Weights of a small GPT-style language model, trained from scratch on English Wikipedia: width 320, rotary positions.
Each number is 50 + 10 x the weight over its row's rms, rounded and kept within 0 to 99. Layers, rows and columns count from 0. The size before them is the row's rms in percent of the matrix's.

# up: layer 5 MLP up, 1728x320, rms 0.178, rows 1162-1175, columns 240-319
# down: layer 5 MLP down (transposed), 1728x320, rms 0.158, rows 1162-1174, columns 240-319
# gate: layer 5 MLP gate, 1728x320, rms 0.182, rows 1163-1175, columns 240-319
up1162 099:50 43 59 61 40 51 67 54 57 32 48 54 45 72 38 60 46 62 59 56 64 40 55 50 62 39 22 44 60 46 63 55 57 58 44 36 53 54 33 57 51 48 42 58 76 40 40 44 52 36 63 37 61 34 50 48 47 52 46 56 67 47 62 48 46 52 51 22 54 71 46 66 61 65 42 37 35 57 33 43
down1162 095:55 39 53 40 47 59 49 35 67 63 56 37 28 45 70 46 41 50 77 36 51 58 66 54 55 43 69 48 56 32 30 36 42 36 60 55 56 41 55 40 58 49 49 56 37 42 49 52 44 51 45 69 61 52 62 62 60 60 28 55 50 45 41 69 50 60 58 33 44 33 53 46 76 41 44 45 45 27 61 52
gate1163 102:52 66 61 33 52 63 66 25 40 52 72 23 38 59 60 47 57 44 81 64 53 64 48 40 47 54 58 35 54 48 49 54 49 41 52 45 51 40 50 51 52 60 52 49 64 60 31 41 46 56 28 57 56 58 45 32 28 44 58 68 50 39 42 52 56 45 48 46 63 45 29 51 47 62 56 47 68 56 56 30
up1163 108:58 39 50 57 61 26 41 49 45 41 46 54 51 48 33 32 39 51 50 35 63 61 40 47 76 58 40 44 60 41 60 53 48 43 58 50 36 50 37 57 27 50 30 50 73 42 43 59 51 43 45 48 35 48 45 52 47 38 48 55 57 29 45 41 62 60 36 64 61 51 47 36 40 62 42 40 56 48 57 65
down1163 104:42 51 59 65 55 46 30 48 37 59 32 57 60 48 66 29 51 69 44 47 47 31 59 53 55 51 37 65 46 67 52 62 54 58 54 33 69 39 59 51 61 69 50 54 64 44 43 44 43 58 57 57 68 44 44 51 66 31 50 51 45 61 46 36 51 55 41 50 58 48 53 53 37 46 49 61 53 42 60 59
gate1164 104:44 38 58 46 54 44 61 49 59 32 73 51 48 51 62 69 58 52 53 46 50 22 54 58 64 48 50 65 54 50 55 68 67 51 57 57 63 48 52 48 71 51 56 47 35 45 47 47 49 61 33 60 54 43 56 36 36 49 37 49 32 68 41 54 50 38 50 49 41 44 67 51 63 53 43 56 46 55 53 49
up1164 103:49 47 56 59 35 51 41 53 40 55 69 35 53 44 49 51 50 42 47 47 42 39 44 54 51 41 39 59 59 45 61 59 46 52 47 37 40 45 33 43 43 62 54 51 40 43 49 53 42 45 48 38 51 54 47 45 52 33 41 29 76 54 79 40 54 61 51 49 45 49 51 60 34 56 39 43 47 65 75 50
down1164 103:52 55 45 56 46 42 47 64 40 68 63 45 57 52 52 41 64 59 43 62 45 46 29 55 45 48 57 42 61 40 36 40 62 39 40 51 56 33 42 64 50 55 63 49 58 35 47 52 52 59 52 59 39 44 51 57 54 41 55 52 63 33 44 50 47 33 58 54 50 36 52 51 35 32 37 31 49 48 57 37
gate1165 104:39 55 33 57 53 67 44 47 41 55 56 40 44 61 59 49 63 42 52 57 47 49 76 41 44 68 60 70 52 47 31 26 38 59 26 35 48 59 55 45 64 47 52 53 70 50 30 64 70 38 42 49 59 43 55 54 51 56 46 44 42 53 30 40 51 63 57 41 52 52 62 45 34 46 45 44 57 66 48 60
up1165 103:69 58 27 38 60 54 58 39 39 35 58 58 43 49 62 43 77 31 35 55 49 54 74 33 42 42 70 48 57 48 47 48 46 67 30 62 44 54 56 57 48 55 44 45 53 51 38 57 54 61 55 52 50 67 43 51 41 44 26 40 41 47 39 36 52 46 47 62 55 37 40 29 43 39 49 49 46 70 37 47
down1165 099:68 70 41 56 51 34 50 52 61 55 33 41 44 44 57 56 41 48 35 23 57 58 50 39 58 54 50 48 41 40 65 36 44 58 49 61 57 51 51 58 53 57 51 47 54 47 60 33 48 60 65 48 43 48 44 54 58 55 63 40 48 59 52 61 53 52 45 54 56 47 53 55 46 53 39 46 39 57 48 51
gate1166 097:44 50 38 45 32 44 51 42 59 39 40 55 67 56 42 51 55 69 60 48 55 42 58 42 65 46 40 63 61 49 48 53 53 40 49 59 60 38 43 40 60 54 50 33 43 44 57 62 30 30 65 43 49 68 39 39 46 51 52 54 45 38 66 60 41 54 48 52 68 46 49 43 28 54 26 43 52 44 62 52
up1166 094:63 45 37 53 47 49 39 52 59 46 58 48 57 34 51 57 43 58 59 54 59 46 42 61 53 42 53 60 56 51 44 37 53 53 55 63 37 50 35 40 64 48 47 48 55 56 31 41 48 55 75 56 63 54 53 46 49 30 69 64 77 53 31 62 62 54 44 36 52 60 55 30 57 43 28 50 51 41 39 66
down1166 102:47 25 55 47 45 56 45 56 53 44 56 52 40 43 47 62 58 57 54 42 62 47 26 55 55 55 61 44 56 58 67 49 51 61 34 46 47 44 54 46 39 57 57 44 70 55 27 46 39 66 47 61 47 40 54 37 54 28 69 39 48 43 41 34 69 43 43 46 57 65 44 59 74 40 26 42 57 51 38 53
gate1167 095:53 64 63 46 53 49 60 38 37 63 47 41 31 54 63 42 36 76 54 39 53 59 44 51 50 35 51 51 51 49 42 46 55 49 73 52 44 57 55 42 63 47 58 53 43 40 44 52 44 60 70 53 58 49 57 46 41 33 56 69 35 57 36 50 64 58 60 44 42 54 41 45 61 32 65 44 53 51 42 58
up1167 093:43 44 49 34 41 66 33 53 54 43 60 50 63 49 30 49 60 37 51 79 44 50 62 50 57 44 57 40 44 51 45 54 59 56 51 46 53 46 46 45 38 57 61 46 53 47 68 72 52 45 34 32 49 59 47 48 56 58 47 51 57 47 55 53 50 40 59 52 49 42 40 54 57 43 32 67 51 27 55 45
down1167 096:40 29 44 35 52 55 56 36 37 47 64 54 56 59 53 43 37 53 47 59 52 60 42 64 48 50 52 43 59 60 54 51 50 60 54 66 53 44 61 40 48 44 55 54 61 37 26 55 62 51 31 59 45 53 61 54 48 65 52 52 30 40 49 39 32 58 60 39 42 52 58 59 41 58 43 52 59 43 50 49
gate1168 103:40 51 33 62 49 70 53 52 46 41 69 53 43 65 51 44 47 59 69 55 41 61 53 48 65 40 53 41 56 34 38 51 30 45 43 56 45 52 62 38 28 58 43 37 46 39 55 53 49 62 76 57 46 55 46 48 55 37 37 45 43 52 35 47 58 47 44 39 70 41 39 47 67 44 67 57 50 56 59 33
up1168 106:37 66 36 49 49 65 47 33 66 58 53 50 54 51 48 45 72 51 66 69 49 52 72 59 54 65 56 39 55 57 47 42 49 38 53 45 54 55 59 40 39 63 57 59 54 56 37 51 48 24 46 45 60 52 38 55 38 64 51 66 30 44 48 60 45 60 55 56 41 47 61 42 65 48 52 44 58 57 34 55
down1168 100:40 57 61 49 42 47 46 37 55 46 51 53 55 44 52 59 54 57 43 42 37 53 60 62 22 29 43 52 59 53 38 48 58 54 62 29 58 45 56 48 79 37 59 62 60 53 44 56 61 67 57 44 51 40 30 34 45 46 55 42 44 47 37 51 66 49 49 28 64 33 68 40 40 57 52 58 51 57 40 54
gate1169 093:36 43 44 38 37 58 41 43 46 39 38 35 51 48 51 46 51 45 48 57 64 53 63 47 46 54 36 51 29 48 48 26 25 36 44 43 46 54 28 54 29 46 46 36 44 48 61 46 47 47 45 31 68 67 52 63 52 45 58 67 42 45 32 48 57 55 46 53 53 54 61 63 39 42 44 73 51 53 62 55
up1169 093:41 64 43 44 51 55 41 55 43 61 40 49 38 74 30 56 39 53 64 48 71 54 66 58 55 54 37 47 48 41 68 57 74 61 61 46 53 50 37 50 57 34 52 57 65 57 51 43 60 54 50 58 41 34 69 39 60 42 58 40 56 82 52 39 44 58 77 51 62 52 29 58 53 53 37 37 45 46 41 49
down1169 100:24 58 60 56 61 29 42 49 49 52 51 51 50 48 45 48 61 54 55 42 48 68 55 64 51 43 67 53 57 42 50 48 55 54 47 42 52 65 58 54 58 53 51 43 70 53 47 61 53 44 56 45 60 31 67 52 69 54 46 61 53 35 62 46 52 42 65 37 61 56 49 46 71 46 46 50 43 37 58 37
gate1170 098:49 41 33 43 56 46 56 40 38 38 50 48 57 39 37 66 51 60 43 48 46 53 30 39 44 66 52 57 57 59 43 28 59 60 64 40 53 53 48 48 54 43 33 51 49 55 49 53 60 59 46 59 28 49 53 45 51 52 52 55 26 40 34 47 33 53 38 60 57 54 63 42 47 42 59 64 39 61 41 52
up1170 104:43 42 57 55 68 62 50 70 53 52 52 43 62 45 55 48 53 51 48 46 56 43 38 29 46 41 72 51 63 64 59 54 48 54 37 57 59 45 60 66 41 58 55 39 40 40 51 50 35 46 45 45 67 72 53 60 63 61 44 50 47 53 51 68 60 64 44 42 45 54 33 67 50 76 48 45 63 43 57 38
down1170 103:54 54 47 41 43 42 50 52 44 47 47 39 41 53 47 45 40 54 40 48 29 53 39 56 44 48 57 41 54 51 60 49 64 45 48 68 44 45 31 45 36 61 42 47 48 37 54 47 42 44 46 64 42 48 45 55 65 51 61 33 52 48 30 66 64 56 56 67 45 61 52 47 41 38 47 51 50 32 46 51
gate1171 103:53 46 47 38 68 41 56 39 44 49 66 52 49 37 51 46 30 45 55 51 43 56 57 66 56 51 48 42 52 57 38 58 41 39 66 42 47 68 57 50 51 28 52 51 57 51 46 56 62 59 54 37 57 57 37 29 46 49 71 50 45 57 62 57 36 30 56 29 59 26 59 58 36 44 35 47 37 41 52 41
up1171 103:53 55 52 51 63 60 61 46 60 52 53 44 54 50 66 38 51 46 59 60 64 59 65 51 46 69 49 67 53 54 43 47 50 30 46 61 42 36 53 51 60 65 36 55 66 50 21 52 57 60 66 53 48 58 55 47 38 53 52 47 43 51 56 61 55 40 46 50 42 58 65 32 39 44 44 44 42 66 46 30
down1171 106:38 59 54 57 77 44 37 50 56 27 58 55 47 49 73 43 62 52 52 51 37 47 67 37 44 51 49 68 43 49 34 50 61 58 47 57 56 38 43 41 62 68 45 41 49 53 42 46 63 43 54 50 59 36 52 46 60 62 47 55 58 32 66 53 55 45 55 35 54 56 40 44 66 34 51 44 52 63 55 40
gate1172 105:50 68 57 53 42 34 45 52 58 33 53 45 56 34 48 40 33 41 35 70 53 44 52 52 44 52 51 66 49 52 64 58 46 53 44 65 39 52 50 36 42 62 32 33 34 55 40 48 37 60 44 50 36 46 60 30 54 60 55 40 48 32 60 42 50 51 47 57 37 39 54 36 34 51 41 67 48 59 58 53
up1172 102:67 46 63 33 42 53 65 47 55 53 48 38 53 58 55 48 55 49 44 71 35 57 36 47 54 44 53 49 45 36 51 60 57 47 57 45 43 58 52 81 54 36 61 51 62 40 67 53 50 41 45 34 42 65 55 41 38 50 55 55 53 52 49 43 48 41 42 29 49 62 44 42 46 46 59 52 59 54 63 68
down1172 102:50 39 49 43 55 47 84 50 53 29 61 44 52 55 44 32 49 51 55 43 53 41 38 48 55 41 59 32 31 47 36 74 51 50 53 50 50 45 57 56 59 30 50 47 39 59 47 67 36 51 47 61 61 40 44 48 50 35 44 53 53 52 53 66 45 51 48 44 53 50 58 51 53 51 46 52 70 43 62 41
gate1173 098:36 38 49 49 44 41 66 37 63 59 51 46 57 47 44 60 36 50 54 68 44 68 52 52 45 66 49 53 66 71 56 38 53 60 45 50 52 52 48 54 56 41 50 52 52 49 51 53 56 56 64 52 57 45 61 47 42 48 65 69 47 64 53 50 60 46 32 51 47 57 47 68 51 41 52 56 62 69 50 62
up1173 097:41 53 48 60 42 39 44 52 33 31 50 50 49 54 46 52 44 50 61 43 65 43 44 64 50 63 43 26 26 49 55 67 42 57 46 56 44 44 16 43 48 50 47 48 56 48 65 73 41 36 59 40 38 67 28 63 57 73 64 41 53 59 38 38 57 65 53 49 54 37 61 50 39 41 60 43 48 48 58 41
down1173 111:34 53 49 43 56 43 53 54 47 43 38 68 38 58 45 58 65 37 37 30 42 51 42 58 58 36 51 53 40 32 61 57 62 38 42 69 37 50 34 54 42 46 36 53 63 57 71 61 43 35 52 35 46 60 49 59 45 59 49 40 58 45 59 35 49 64 57 45 40 51 57 59 44 44 55 50 38 48 52 61
gate1174 092:33 64 42 63 47 42 49 46 45 58 56 40 54 51 72 53 62 55 55 53 60 63 31 51 51 32 43 37 48 37 40 57 41 39 58 52 54 58 58 59 56 46 44 53 57 43 50 38 65 64 56 55 48 46 31 67 52 40 47 41 59 45 36 57 39 35 51 54 58 53 78 29 45 51 49 63 65 68 38 52
up1174 100:39 42 35 56 38 49 41 47 37 57 59 41 61 39 56 49 65 56 64 53 48 82 37 46 62 40 67 40 44 48 38 56 65 36 55 59 55 54 57 59 61 62 38 68 62 54 47 58 47 71 56 48 60 50 46 56 53 35 54 53 52 44 51 57 46 52 49 55 53 48 47 37 36 50 50 60 65 70 40 41
down1174 104:50 52 65 58 61 47 47 70 53 30 43 37 37 27 38 58 47 52 58 54 59 64 59 40 62 39 68 73 50 58 33 47 28 39 52 44 40 48 49 49 45 61 52 55 61 49 45 63 56 69 47 45 51 54 50 51 47 57 40 64 48 51 36 62 43 42 52 39 39 42 40 46 45 46 39 57 37 53 52 39
gate1175 102:46 34 49 42 50 54 50 51 50 69 51 54 59 65 42 59 36 70 63 29 55 56 59 38 48 31 42 56 44 61 44 54 47 69 45 39 55 55 47 56 63 57 59 53 39 67 46 68 54 48 51 64 55 58 48 64 53 62 45 60 39 43 32 59 43 55 59 48 53 33 38 49 49 47 57 35 59 32 43 41
up1175 097:59 56 59 38 41 53 59 49 43 61 39 28 36 42 43 55 57 39 28 54 66 36 50 73 53 36 46 45 56 50 55 56 34 55 51 29 39 44 54 39 35 56 46 45 61 33 61 53 40 49 65 44 44 57 47 33 45 49 36 38 52 58 54 53 53 44 53 33 55 45 64 42 35 60 55 50 38 49 63 46